Weights of a small GPT-style language model, trained from scratch on English Wikipedia.
Architecture: RMSNorm before each block, rotary positions, no biases in attention or MLP, untied embeddings.
Each number is 50 + 10 x the weight over its row's rms, rounded and kept within 0 to 99. Layers, rows and columns count from 0. The size before them is the row's rms in percent of the matrix's.

# q: layer 7 attention query, 256x224, rms 0.298, rows 39-63,103-127,166-191,230-255, columns 0-31
# k: layer 7 attention key, 64x224, rms 0.285, rows 38-63, columns 0-31
# v: layer 7 attention value, 64x224, rms 0.266, rows 0-14, columns 0-31
# o: layer 7 attention output (transposed), 256x224, rms 0.732, rows 0-14,64-77,128-141,192-205, columns 0-31
q166 093:45 69 55 60 42 79 50 35 43 48 47 50 51 49 46 45 52 37 43 64 47 52 42 47 80 56 36 53 43 39 49 31
q230 096:45 65 52 53 39 65 41 58 48 39 69 40 37 40 45 60 57 58 52 64 53 47 45 41 37 55 54 47 53 60 57 39
k38 092:55 61 47 51 46 58 40 61 79 53 47 59 43 58 32 40 60 38 55 47 44 61 53 54 44 55 47 56 37 55 71 59
q39 105:45 55 46 35 45 46 49 42 52 51 57 46 55 55 47 55 39 38 34 52 59 39 48 72 45 34 40 34 54 51 71 55
q103 100:38 45 50 59 61 36 57 49 36 61 53 43 49 51 68 51 37 52 28 47 52 50 48 42 44 50 48 61 58 25 52 46
q167 081:51 48 59 48 59 57 44 42 45 39 49 44 44 46 40 58 67 55 53 46 53 38 60 69 40 64 65 56 66 57 66 54
q231 092:42 51 53 57 49 33 41 54 51 39 49 57 45 45 57 50 47 46 46 42 47 35 42 50 46 58 39 40 56 44 57 46
k39 101:66 29 72 38 33 59 42 40 59 48 53 75 61 51 39 49 52 46 52 53 42 54 63 51 56 70 62 70 40 41 47 57
q40 092:49 71 43 46 59 56 43 43 46 47 79 36 41 51 53 48 51 54 48 50 70 59 50 41 33 49 54 58 40 58 63 51
q104 080:38 50 65 26 52 61 47 55 60 44 57 53 41 61 43 48 29 57 47 69 32 51 43 22 23 46 53 58 37 70 65 55
q168 088:56 40 68 34 58 39 65 42 40 48 53 33 44 46 65 42 68 45 71 53 52 40 57 36 50 53 51 35 53 68 56 44
q232 089:49 56 51 64 51 44 68 46 35 53 58 51 52 50 53 42 36 51 50 35 48 69 52 35 52 55 60 65 56 48 42 60
k40 074:45 53 54 60 47 64 52 49 29 45 60 49 52 53 50 50 62 34 42 43 59 58 70 44 44 59 56 62 47 28 55 49
q41 101:58 42 56 44 58 43 55 47 55 45 42 51 44 46 33 49 61 37 52 49 43 57 66 55 52 32 70 68 45 49 50 53
q105 101:32 56 45 57 39 51 40 53 35 63 51 56 50 60 30 52 51 35 46 42 52 60 50 55 56 32 49 46 32 56 57 44
q169 090:35 37 46 55 58 76 44 42 49 59 35 39 51 47 42 44 47 45 42 52 49 49 64 67 53 49 44 49 56 58 51 34
q233 098:49 53 56 34 63 50 39 41 38 49 38 60 47 28 34 62 53 49 58 66 35 43 56 55 58 57 43 39 48 42 51 38
k41 091:57 45 46 57 59 26 46 53 38 47 45 59 38 58 52 49 55 63 54 67 36 45 25 43 39 50 44 52 48 47 47 46
q42 097:60 56 45 45 55 52 63 53 47 51 42 66 37 56 46 56 27 51 37 59 35 52 37 61 55 70 32 60 49 71 51 60
q106 093:73 46 33 54 35 42 51 54 41 53 44 38 39 53 46 54 39 52 36 42 62 66 38 51 32 58 57 72 64 52 42 49
q170 086:33 49 47 57 57 59 48 48 37 34 55 43 35 34 53 65 59 55 48 61 43 54 32 44 48 59 62 59 53 48 40 38
q234 101:51 50 43 62 33 60 51 51 49 35 50 55 53 67 43 41 50 40 58 47 42 59 55 45 60 52 50 43 43 59 39 47
k42 094:66 54 52 55 74 59 46 67 66 64 60 51 47 43 57 63 41 23 49 51 34 47 51 35 53 60 43 47 56 56 55 50
q43 090:66 52 54 56 34 56 51 58 65 59 35 55 49 59 38 34 64 45 52 57 48 68 57 56 61 50 54 50 63 41 48 34
q107 092:61 38 44 43 26 58 49 54 48 39 56 32 52 54 28 49 62 56 45 46 56 48 41 51 49 57 57 47 58 48 53 43
q171 088:37 53 57 63 62 55 44 46 32 56 49 44 56 47 47 46 57 63 47 53 58 48 55 61 50 47 56 63 48 32 50 52
q235 088:47 51 48 59 56 58 33 46 49 62 48 56 64 61 41 47 63 37 71 59 72 46 39 49 37 53 46 54 64 64 51 52
k43 098:43 46 58 54 50 43 49 39 61 51 37 65 42 59 53 51 51 55 63 55 51 42 54 57 33 30 67 70 60 38 51 57
q44 093:52 57 47 45 40 65 51 48 68 58 67 60 57 51 40 67 49 50 59 51 58 44 58 54 45 63 54 48 40 54 65 54
q108 093:58 43 67 80 50 49 55 54 60 48 50 70 71 47 52 64 47 71 33 64 64 55 61 57 62 57 56 46 61 63 40 49
q172 091:48 57 61 44 48 28 53 56 60 44 68 47 51 62 55 63 60 37 45 48 54 39 44 42 36 49 64 69 64 49 54 49
q236 085:58 70 47 48 29 54 47 45 50 60 60 33 50 63 43 41 58 61 61 51 72 47 66 52 63 55 54 34 35 49 55 41
k44 086:48 44 35 65 43 35 40 41 46 53 37 55 34 52 48 39 51 56 50 43 62 27 36 46 63 62 45 28 42 51 50 47
q45 096:53 58 49 61 45 46 50 46 45 48 46 47 39 53 46 38 37 56 36 36 45 65 62 40 40 73 49 39 52 44 49 64
q109 099:50 41 50 45 49 53 54 34 54 56 60 54 51 53 65 50 44 52 46 54 73 55 46 67 47 50 49 36 23 59 75 37
q173 093:54 65 60 48 58 49 48 42 20 59 62 65 48 46 38 54 64 57 39 50 55 36 57 49 66 59 54 71 50 46 41 38
q237 104:33 85 60 55 55 44 61 48 55 49 72 54 44 47 50 51 37 38 45 47 57 57 55 36 54 57 40 46 53 49 39 52
k45 091:47 60 49 42 49 46 56 38 59 44 67 43 50 58 44 56 59 60 49 48 44 39 57 61 32 67 54 52 55 42 50 50
q46 087:67 56 52 58 48 51 68 45 61 64 61 42 41 63 54 45 40 49 51 39 45 49 29 34 50 46 47 56 55 67 43 53
q110 103:52 57 51 64 50 51 59 34 23 56 48 40 53 59 31 50 65 67 59 39 54 62 48 46 43 46 41 50 52 35 56 26
q174 093:38 45 41 59 47 46 63 64 52 54 56 54 68 55 59 39 33 45 46 49 68 56 53 55 47 41 51 48 53 39 45 67
q238 093:57 69 46 54 41 60 34 43 41 63 49 47 56 41 51 59 45 71 52 38 45 52 51 42 36 58 49 53 61 62 68 43
k46 107:36 53 62 56 64 45 54 39 61 42 37 60 20 54 50 37 53 47 50 58 49 36 41 45 53 51 46 46 42 47 65 50
q47 114:59 54 53 54 62 65 71 50 54 47 58 40 69 63 62 44 38 62 45 45 43 55 49 34 37 49 48 34 49 42 58 66
q111 164:63 60 36 69 51 51 54 39 47 48 54 59 58 61 54 48 46 59 47 48 34 53 48 27 53 46 49 56 54 62 41 56
q175 086:56 52 62 61 60 44 38 41 53 69 64 52 70 55 37 56 36 52 39 48 51 47 37 39 42 51 32 44 54 50 45 35
q239 122:57 57 54 63 49 50 54 41 42 68 45 49 65 55 47 58 48 71 50 41 40 59 46 52 40 57 53 55 50 44 28 47
k47 099:49 53 52 69 48 44 73 38 37 53 45 69 57 44 54 34 47 38 48 40 64 46 39 51 48 52 40 52 73 58 47 51
q48 107:41 44 34 55 49 48 58 47 44 59 54 58 61 53 52 52 37 48 48 48 54 35 67 37 47 49 35 57 46 58 50 43
q112 092:46 56 33 53 53 45 59 60 54 53 51 57 57 47 52 57 57 63 54 46 61 53 39 74 48 32 49 60 58 57 57 48
q176 110:35 67 58 61 46 41 49 50 55 49 50 37 59 63 45 55 48 57 47 67 46 52 40 48 40 33 60 48 59 52 49 39
q240 102:50 37 52 51 56 57 35 39 54 48 67 49 47 40 59 53 55 38 46 35 41 44 39 42 49 55 48 67 48 62 54 42
k48 097:41 67 55 53 28 43 51 40 53 58 50 44 50 31 54 47 36 51 50 66 60 49 58 51 47 72 59 44 55 52 50 44
q49 100:41 60 57 47 45 46 57 58 46 41 42 46 54 53 40 52 46 50 42 36 66 51 50 39 56 62 44 38 28 37 58 32
q113 115:51 45 45 48 47 58 49 62 44 39 55 44 51 46 50 54 40 65 41 36 55 63 53 39 50 56 32 52 40 55 46 26
q177 093:52 40 67 45 58 24 50 56 56 56 48 56 33 52 35 45 40 39 48 52 49 54 59 55 65 58 51 34 42 56 63 48
q241 101:38 61 53 66 45 54 62 56 45 47 36 36 56 40 44 36 44 71 55 30 44 44 71 45 48 36 53 57 42 33 55 48
k49 118:39 69 41 50 45 35 55 59 31 49 46 44 50 57 49 60 54 51 56 47 49 42 47 45 56 46 48 68 40 29 41 60
q50 113:32 54 49 50 37 29 36 51 36 36 48 50 34 56 36 45 56 36 42 32 44 42 45 55 41 47 60 37 43 46 59 48
q114 095:56 55 51 54 39 41 23 42 49 59 50 69 26 65 54 44 42 68 40 43 26 55 50 61 41 74 47 52 45 58 50 37
q178 103:48 41 50 46 54 57 36 52 65 45 36 39 46 49 35 46 31 54 36 58 53 52 53 58 43 48 40 52 44 53 58 51
q242 101:58 63 60 30 38 41 68 56 48 40 51 34 57 65 35 54 42 51 43 40 51 57 53 35 43 52 41 53 53 40 51 58
k50 112:24 55 44 30 40 39 46 57 60 48 44 37 50 57 70 57 52 43 41 33 56 52 29 54 73 59 45 40 43 43 54 68
q51 096:41 45 40 48 45 52 59 35 60 54 56 65 53 56 50 52 55 44 64 38 50 41 71 40 51 54 44 50 54 29 57 47
q115 099:43 53 54 54 57 42 70 58 58 50 49 42 57 54 59 42 36 58 50 44 44 62 42 63 55 54 34 44 56 42 43 51
q179 094:63 51 37 48 59 43 38 53 51 65 60 42 59 68 43 52 52 49 47 54 55 55 50 47 51 72 41 60 57 48 53 54
q243 096:42 42 57 72 46 57 59 47 42 70 48 41 57 66 51 55 49 46 51 42 41 52 39 42 55 36 52 56 47 35 64 56
k51 095:54 56 72 55 53 54 72 34 49 41 31 46 39 55 55 48 47 58 43 53 69 43 55 37 50 49 43 41 55 41 47 49
q52 107:56 39 46 48 29 44 64 50 58 54 47 41 54 66 33 44 47 44 59 31 58 47 51 59 64 48 60 70 54 50 60 46
q116 117:49 50 57 50 44 45 49 44 37 61 54 45 63 73 40 40 67 64 33 49 45 52 57 48 43 61 53 55 66 55 46 27
q180 098:59 67 52 47 50 50 51 73 55 44 65 45 59 53 42 60 26 57 50 48 68 52 48 44 65 54 42 67 50 48 60 43
q244 105:46 44 50 47 52 58 51 46 70 44 67 40 61 53 58 34 64 57 57 50 49 24 58 59 39 45 56 49 64 68 62 43
k52 108:54 39 35 54 41 54 44 54 54 58 67 35 43 50 44 47 70 54 64 48 62 34 37 61 39 50 41 36 41 54 60 68
q53 103:56 70 46 64 40 45 65 43 59 71 60 50 54 52 54 59 47 38 54 31 52 56 40 49 38 51 40 54 46 60 53 47
q117 093:41 31 58 69 49 28 61 53 51 33 43 63 43 57 41 48 48 44 32 36 54 65 42 50 34 62 55 48 63 51 33 61
q181 099:47 62 61 49 52 40 74 42 57 70 36 34 42 32 46 43 39 59 44 45 46 33 56 58 31 44 52 57 49 32 38 48
q245 097:50 64 39 34 39 50 52 63 67 46 50 58 53 60 51 59 67 48 56 38 36 50 37 44 26 64 55 67 42 62 36 45
k53 108:66 60 62 38 68 25 58 52 53 51 49 54 49 45 51 55 53 43 44 49 52 41 52 48 52 50 52 62 69 52 53 57
q54 099:34 46 56 50 45 38 50 53 65 38 50 45 53 53 53 38 37 35 43 47 39 49 28 44 37 55 65 36 42 62 59 60
q118 106:39 50 55 48 67 57 47 42 64 45 48 68 42 62 64 44 47 42 35 54 62 55 51 42 43 48 67 41 40 72 36 58
q182 105:49 50 33 50 42 48 49 51 44 59 61 36 70 52 68 42 52 62 66 48 58 48 45 49 52 45 55 48 59 33 51 48
q246 102:46 59 68 57 50 63 62 57 52 47 44 49 53 51 49 47 41 53 62 39 53 41 53 29 43 39 59 37 30 35 35 56
k54 108:46 62 30 58 53 55 53 53 59 36 56 66 55 60 66 52 41 49 51 39 53 43 37 57 63 49 58 51 50 42 58 73
q55 099:36 44 55 51 44 39 49 22 67 72 62 53 56 47 59 48 60 36 47 50 34 39 45 67 53 44 47 65 60 57 44 51
q119 118:58 46 51 61 52 55 61 35 39 54 51 49 47 61 45 44 64 48 49 53 43 52 62 49 50 43 35 61 57 48 56 54
q183 112:43 46 45 63 39 50 52 50 62 63 61 63 62 48 54 51 41 33 31 26 60 41 65 40 67 35 59 37 48 67 50 74
q247 110:36 45 39 60 32 32 60 44 50 42 50 61 70 59 35 68 61 39 38 60 49 35 60 57 45 50 52 63 55 55 48 44
k55 112:49 56 58 52 39 55 54 57 54 47 57 48 59 59 50 48 41 46 51 48 44 46 62 41 46 61 58 42 45 61 58 55
q56 102:53 58 68 53 47 54 55 29 63 64 65 49 41 65 48 39 43 28 57 50 44 50 62 44 70 63 52 47 51 58 49 54
q120 101:22 53 68 49 29 27 58 50 40 49 49 52 43 68 45 64 50 63 36 70 44 42 62 46 62 56 43 52 61 55 67 49
q184 105:58 38 59 45 49 53 66 40 39 56 46 49 44 43 42 64 43 35 53 47 45 51 41 72 39 55 44 39 64 45 61 57
q248 116:46 48 58 67 13 32 58 55 65 65 54 56 69 58 50 41 56 35 39 48 40 48 38 58 67 54 44 53 54 56 48 62
k56 112:48 43 51 54 30 55 37 50 60 55 68 54 67 53 51 41 73 31 46 57 45 46 50 48 37 51 44 57 59 71 52 42
q57 099:42 44 59 61 71 58 43 46 43 44 57 35 52 51 60 48 22 47 45 44 39 58 55 51 67 53 42 48 49 55 49 55
q121 115:60 50 46 23 58 53 48 54 46 57 54 55 44 58 50 61 65 52 62 56 55 57 41 48 45 59 53 55 39 46 37 63
q185 120:66 48 47 45 68 66 37 54 44 51 46 59 57 31 57 57 48 66 46 50 59 40 49 42 57 44 71 45 42 36 38 42
q249 099:59 42 51 54 59 61 54 50 43 71 45 45 56 41 57 60 46 61 46 57 43 61 43 54 44 53 60 63 43 37 42 62
k57 111:39 45 59 50 28 67 51 66 49 35 55 52 46 45 34 35 44 57 55 57 42 44 57 60 47 31 55 48 33 57 70 53
q58 089:46 50 38 56 36 50 62 55 51 48 37 41 39 24 42 55 34 46 68 36 62 46 59 42 60 49 51 58 48 47 48 39
q122 100:39 66 65 59 65 40 57 54 41 69 47 47 57 44 48 56 49 59 58 37 63 61 53 65 55 70 53 54 43 35 43 56
q186 109:48 50 50 57 44 45 66 53 42 36 34 57 52 55 62 53 43 58 56 55 61 61 39 60 38 43 34 45 64 47 47 45
q250 100:45 49 46 44 50 32 70 73 33 43 61 49 41 54 54 56 47 53 61 77 41 57 31 48 35 77 35 38 42 42 43 46
k58 106:48 41 29 39 59 33 48 42 52 48 27 60 40 54 46 44 58 57 57 32 39 33 55 58 45 60 46 56 55 31 41 37
q59 102:31 59 57 41 66 55 49 51 46 49 51 39 36 55 56 64 43 55 44 41 58 60 50 46 40 62 52 33 45 41 57 52
q123 122:29 40 42 51 65 35 62 77 60 43 60 45 41 27 48 55 50 53 46 59 55 46 47 46 41 46 54 42 29 41 51 29
q187 100:65 47 44 58 44 52 47 41 41 46 45 63 61 48 33 69 48 63 62 46 50 54 64 46 58 41 59 34 52 40 39 50
q251 100:50 50 37 48 70 69 51 43 61 64 56 45 52 47 64 50 49 31 41 51 61 43 58 60 49 61 37 41 55 51 44 66
k59 105:50 57 41 49 27 48 54 31 68 45 54 50 52 50 41 53 54 50 61 57 41 35 57 41 29 39 56 36 71 54 64 58
q60 104:43 57 37 53 46 54 50 50 60 45 34 45 45 56 65 33 72 50 57 44 44 38 51 42 62 38 50 60 56 28 58 44
q124 111:60 34 67 53 51 52 35 43 53 52 39 71 68 49 40 51 41 33 54 43 58 45 46 66 44 52 66 68 54 34 48 37
q188 095:53 55 65 57 49 57 40 47 61 47 52 60 70 44 46 44 55 36 51 50 34 40 52 62 59 45 56 33 67 65 41 49
q252 095:55 55 37 45 51 46 55 49 50 41 43 43 53 64 69 47 63 52 46 59 61 48 61 60 37 43 48 71 44 46 60 55
k60 101:55 51 40 50 38 53 35 55 65 44 49 55 47 40 62 57 68 44 50 40 43 56 52 56 42 49 59 63 52 46 56 61
q61 094:40 59 45 54 48 46 51 50 60 63 42 38 45 48 34 49 38 54 56 62 59 61 50 40 35 47 67 51 57 51 37 51
q125 102:31 59 44 60 63 54 52 56 44 46 51 42 39 44 65 46 39 31 52 68 52 67 66 53 44 74 43 50 49 42 49 36
q189 106:67 49 57 48 65 64 50 44 59 44 49 42 53 58 49 58 54 64 59 51 61 54 50 46 43 38 50 46 52 66 49 72
q253 094:38 61 38 74 30 55 42 56 65 32 45 66 42 46 49 56 57 48 50 56 46 59 53 54 57 58 69 35 62 52 53 68
k61 106:58 57 46 59 43 74 60 49 50 46 46 44 57 45 48 49 40 49 49 65 56 44 59 52 39 65 55 61 56 64 51 61
q62 103:51 57 44 46 65 46 53 44 56 39 29 44 44 49 63 51 54 51 45 46 61 36 08 63 69 43 56 35 48 51 62 51
q126 104:51 54 45 52 56 51 53 53 51 44 40 54 37 54 61 61 58 27 59 51 46 51 51 60 46 47 40 50 51 69 35 45
q190 107:39 61 62 55 51 34 48 35 56 38 41 68 50 56 50 53 64 59 51 46 49 57 43 24 46 59 34 58 46 53 45 39
q254 112:26 46 48 54 48 54 47 46 43 54 48 56 35 38 65 66 41 48 49 48 43 35 54 64 62 51 41 54 54 50 48 58
k62 115:44 34 54 63 50 55 63 56 51 58 45 66 70 33 64 60 38 54 46 52 61 39 57 51 57 49 55 31 24 41 55 52
q63 106:50 63 42 52 51 41 56 38 65 33 42 55 58 58 58 45 50 55 51 51 59 37 56 44 52 45 50 58 66 42 67 35
q127 095:44 64 57 52 46 43 58 52 32 34 50 40 54 47 52 60 47 67 56 32 59 44 62 71 44 50 45 65 56 38 23 55
q191 113:36 44 67 37 53 61 41 58 25 43 44 58 39 38 53 40 40 59 42 48 55 35 68 48 58 49 59 75 60 45 35 45
q255 111:47 47 58 36 40 43 37 39 51 37 40 23 65 39 42 60 69 51 52 55 63 61 49 41 52 46 52 51 61 25 66 51
k63 106:50 37 52 54 39 29 45 60 32 32 52 63 42 29 62 53 36 59 47 61 54 53 53 54 38 46 52 41 54 41 51 36
v0 101:65 45 60 49 83 38 47 67 52 58 62 57 55 72 56 44 44 53 63 55 55 36 46 50 58 53 37 58 54 51 49 50
o0 103:58 35 50 58 57 46 55 49 55 57 47 48 48 52 55 37 76 42 59 66 53 41 45 64 50 51 28 53 38 48 54 54
o64 105:50 66 41 42 72 40 44 53 56 34 38 45 51 62 71 37 53 64 38 49 41 67 52 47 55 51 59 37 59 56 48 70
o128 102:42 47 58 28 40 60 57 53 54 46 40 50 45 42 37 53 49 41 58 50 46 48 47 44 45 55 47 51 52 43 61 49
o192 093:44 48 48 71 34 69 39 55 33 48 54 53 52 39 47 59 42 54 43 40 55 55 40 38 50 55 63 50 58 51 34 49
v1 099:60 59 47 43 62 36 55 51 60 50 63 60 47 68 42 51 46 38 68 56 52 50 49 57 53 48 34 41 46 53 61 69
o1 094:54 54 43 67 48 61 43 50 52 51 59 43 66 39 32 47 57 34 43 67 39 60 50 50 51 55 63 64 35 62 44 56
o65 104:33 47 61 43 27 47 63 47 55 44 30 40 49 50 41 64 47 56 54 43 50 70 50 38 51 36 40 58 40 43 55 49
o129 108:71 31 51 76 54 44 44 60 41 48 57 52 62 60 53 42 57 54 41 39 55 44 58 84 54 47 48 35 65 56 50 42
o193 097:50 48 43 36 51 61 39 53 45 40 38 56 48 55 66 37 50 54 62 56 64 43 40 24 38 71 38 48 49 45 53 45
v2 103:51 45 50 42 42 66 50 64 50 54 61 50 59 35 34 49 43 47 40 59 63 62 55 51 48 67 55 56 59 33 52 43
o2 104:34 57 34 37 49 69 41 50 34 44 46 59 43 57 49 57 41 41 57 40 56 44 53 55 37 57 55 61 50 49 51 35
o66 096:64 56 42 52 68 67 50 64 55 33 35 50 57 53 51 42 68 41 55 49 64 42 48 37 37 56 38 56 52 31 48 49
o130 097:52 36 42 53 35 40 40 65 66 55 51 39 53 50 47 50 55 49 43 62 44 58 23 57 48 53 53 44 46 68 49 47
o194 098:45 45 53 41 53 46 56 46 45 51 44 60 37 50 64 50 41 60 50 41 48 52 48 56 57 49 46 63 59 65 43 50
v3 095:59 68 46 42 52 60 55 62 29 50 50 39 49 60 41 46 69 41 40 44 50 52 61 60 59 67 50 54 34 52 49 63
o3 088:46 46 51 50 49 55 42 43 61 63 52 40 62 48 45 49 52 44 48 46 46 48 43 58 51 42 61 48 51 53 58 27
o67 088:62 54 38 60 43 37 30 44 30 43 56 52 58 56 39 49 68 57 48 52 44 58 58 36 64 53 44 48 47 43 51 48
o131 099:47 45 69 47 53 61 54 31 48 45 37 50 53 62 45 57 40 74 83 53 59 60 57 51 35 30 54 68 40 45 37 61
o195 106:44 50 45 54 62 31 56 65 46 47 53 55 49 51 57 47 40 46 43 56 54 47 62 45 45 64 47 24 61 45 55 50
v4 097:55 58 58 43 64 60 53 67 54 42 44 43 45 36 63 46 46 38 45 51 67 48 67 42 49 48 45 65 44 67 49 46
o4 095:51 40 44 58 49 47 40 54 45 47 52 54 56 47 49 49 48 57 45 46 53 42 46 57 58 46 73 58 57 39 49 40
o68 109:57 65 42 64 61 48 51 46 72 63 43 57 54 43 53 51 61 51 53 50 45 46 63 63 42 55 51 73 34 53 44 31
o132 101:38 41 53 50 35 36 62 39 46 53 45 48 69 57 37 49 48 57 34 39 36 48 45 46 38 55 36 36 65 49 53 57
o196 092:49 38 46 34 53 61 39 58 29 60 44 53 43 49 60 54 43 35 65 59 56 67 34 54 54 43 53 49 30 59 47 61
v5 105:56 47 50 46 34 42 43 60 66 52 44 44 49 52 34 55 49 42 44 43 45 34 67 48 42 55 50 81 58 38 55 55
o5 101:44 47 35 39 41 53 48 55 55 43 53 50 61 47 42 47 63 54 48 34 45 51 49 45 37 46 59 54 53 49 53 61
o69 091:54 59 59 49 54 57 43 49 53 65 46 40 40 63 40 77 35 31 51 46 50 36 42 47 65 59 46 62 66 35 43 61
o133 101:63 42 48 49 65 38 74 59 41 36 62 54 42 58 59 57 61 47 44 55 53 71 52 46 49 58 39 28 26 64 52 56
o197 107:35 52 59 59 67 46 36 36 59 50 28 59 43 43 46 37 47 63 52 56 47 50 48 67 45 49 64 60 50 41 58 34
v6 099:60 47 49 51 33 49 43 66 58 45 36 50 60 60 54 55 57 64 61 49 61 41 44 55 61 66 70 34 27 55 57 49
o6 092:60 52 51 41 63 32 47 46 67 57 57 49 59 38 55 57 48 42 44 53 47 78 35 45 56 61 37 18 63 45 55 32
o70 098:50 60 49 58 35 45 33 64 46 36 43 34 47 41 48 61 51 56 61 59 50 26 32 56 44 33 67 47 50 52 44 52
o134 103:43 40 45 64 58 77 61 44 44 37 54 60 49 54 51 58 54 34 34 38 44 62 49 55 47 40 41 62 58 44 46 54
o198 103:53 55 67 32 55 21 54 43 60 57 34 49 49 64 57 30 45 52 38 54 53 59 63 45 59 47 45 36 43 58 48 57
v7 101:45 40 40 64 60 62 69 40 58 60 78 61 49 61 46 45 43 57 47 45 46 34 50 41 37 64 55 41 41 54 30 53
o7 112:44 39 54 51 59 60 41 41 50 35 49 57 48 62 54 47 44 60 59 45 49 48 33 44 45 76 65 49 69 50 49 39
o71 106:37 40 55 51 58 29 60 51 57 60 47 60 49 34 50 46 41 41 53 57 52 51 53 68 58 22 55 68 49 46 41 56
o135 097:57 51 60 53 36 53 52 58 49 46 35 47 46 62 42 45 61 55 65 36 50 50 58 50 62 48 31 36 51 39 61 49
o199 091:60 62 35 29 46 56 46 56 48 50 48 48 49 54 53 70 44 37 47 57 35 45 25 36 53 45 56 51 35 58 62 51
v8 100:57 48 44 37 37 61 58 61 49 33 47 58 55 53 57 27 49 51 52 65 75 57 60 54 59 48 34 62 53 59 42 47
o8 101:46 57 38 59 42 50 56 45 39 51 49 56 48 42 52 52 54 32 34 69 57 34 56 61 39 55 44 57 43 60 56 59
o72 101:36 45 59 38 57 62 43 52 51 46 39 59 53 55 52 65 65 52 46 44 46 50 50 53 63 47 49 62 45 44 38 50
o136 107:38 43 61 68 49 40 41 65 58 46 54 42 40 58 55 36 46 49 53 43 45 54 51 69 54 53 52 54 56 72 58 76
o200 099:53 55 44 47 53 68 52 43 55 60 72 44 57 50 49 42 50 56 68 69 65 56 55 53 49 49 45 45 41 62 60 46
v9 102:51 45 46 50 30 31 55 37 43 52 60 42 40 53 44 55 36 47 38 61 44 56 47 61 29 45 47 41 37 38 53 45
o9 096:63 65 46 49 43 56 54 45 56 56 60 53 51 57 61 48 55 62 55 40 31 49 39 69 38 47 59 43 56 55 40 22
o73 096:48 43 36 54 40 42 40 62 34 55 66 53 52 50 45 51 48 76 45 37 46 48 74 53 56 46 59 42 57 50 43 69
o137 103:67 44 39 31 48 64 52 58 44 55 54 47 38 49 52 29 44 58 67 57 52 75 44 37 49 59 45 44 45 36 40 57
o201 108:36 43 64 50 68 47 36 46 61 30 34 64 53 66 51 73 54 27 50 49 48 38 59 49 59 38 54 61 58 55 68 36
v10 095:61 43 47 48 52 57 49 46 55 44 45 36 41 30 68 51 63 36 59 56 62 44 50 42 63 57 59 53 57 47 38 41
o10 090:68 49 41 76 65 44 56 51 51 58 62 39 52 41 36 50 61 31 39 52 55 48 60 52 45 54 48 76 29 57 46 48
o74 102:35 59 60 45 50 59 54 42 55 62 51 55 47 67 63 41 41 50 31 47 60 44 38 48 52 42 51 30 73 53 49 53
o138 096:31 44 53 53 50 29 40 54 59 60 51 39 67 54 56 62 48 58 40 48 42 69 47 40 34 52 45 59 46 44 47 61
o202 097:57 59 59 53 46 59 50 49 28 62 38 58 39 64 52 40 32 84 62 53 61 52 55 50 62 55 52 41 52 64 60 56
v11 097:39 56 49 68 70 37 42 55 49 36 46 45 44 58 50 49 61 50 36 38 44 36 65 58 47 42 51 50 47 30 49 63
o11 099:54 41 57 66 56 61 44 58 59 51 64 34 55 49 44 39 63 40 64 42 40 65 57 63 54 28 48 55 47 54 46 64
o75 095:34 49 55 65 51 47 65 63 49 49 47 51 50 33 49 52 42 39 62 34 54 48 49 71 55 60 38 48 54 77 68 50
o139 093:65 67 67 33 40 57 64 23 52 53 45 55 58 53 45 41 50 70 43 59 44 65 39 36 37 54 52 51 63 54 37 47
o203 090:35 39 37 48 29 44 46 53 55 56 45 47 46 59 45 55 59 41 32 52 50 48 40 35 45 36 42 60 43 40 39 41
v12 099:62 50 66 43 52 66 48 55 43 56 40 52 43 54 62 68 47 28 63 38 53 57 59 64 35 55 46 66 38 67 50 44
o12 089:60 33 49 44 49 53 58 46 71 47 61 63 42 62 51 37 63 47 37 49 49 50 49 57 49 64 45 33 33 65 44 50
o76 096:45 35 45 73 46 64 55 50 38 44 40 51 45 26 43 68 49 31 59 36 59 46 47 56 41 44 58 44 51 24 34 44
o140 095:36 39 45 45 30 45 43 72 43 55 63 49 51 45 56 46 32 64 49 36 59 58 57 50 70 39 50 52 50 57 41 60
o204 104:51 63 49 49 63 43 39 44 62 59 56 54 51 53 52 43 52 60 58 63 53 39 45 51 57 54 51 72 53 63 72 55
v13 098:48 67 41 53 51 50 35 52 44 74 26 57 36 67 33 58 51 50 44 55 45 48 25 54 35 59 37 53 43 46 46 39
o13 105:44 46 48 50 54 42 46 61 59 49 54 44 67 52 50 43 48 36 48 33 44 63 48 61 62 26 41 42 56 58 60 36
o77 103:60 51 48 31 50 47 52 35 49 35 52 60 42 47 62 53 60 42 56 54 47 56 53 53 51 50 43 50 53 52 77 73
o141 099:41 55 49 53 42 41 46 60 37 28 33 46 51 49 40 50 46 53 48 47 57 55 56 41 59 63 60 38 59 37 33 64
o205 095:42 40 58 56 50 57 71 37 54 55 54 69 19 61 49 53 51 58 39 54 44 51 33 51 36 32 62 62 43 63 46 36
v14 104:33 63 61 55 51 37 46 53 51 72 49 61 56 43 53 50 58 40 39 45 51 38 25 45 45 56 53 52 45 55 52 47
o14 093:60 38 34 57 58 50 43 55 51 52 59 50 50 59 64 54 47 33 62 68 42 38 50 36 36 49 64 65 55 54 49 50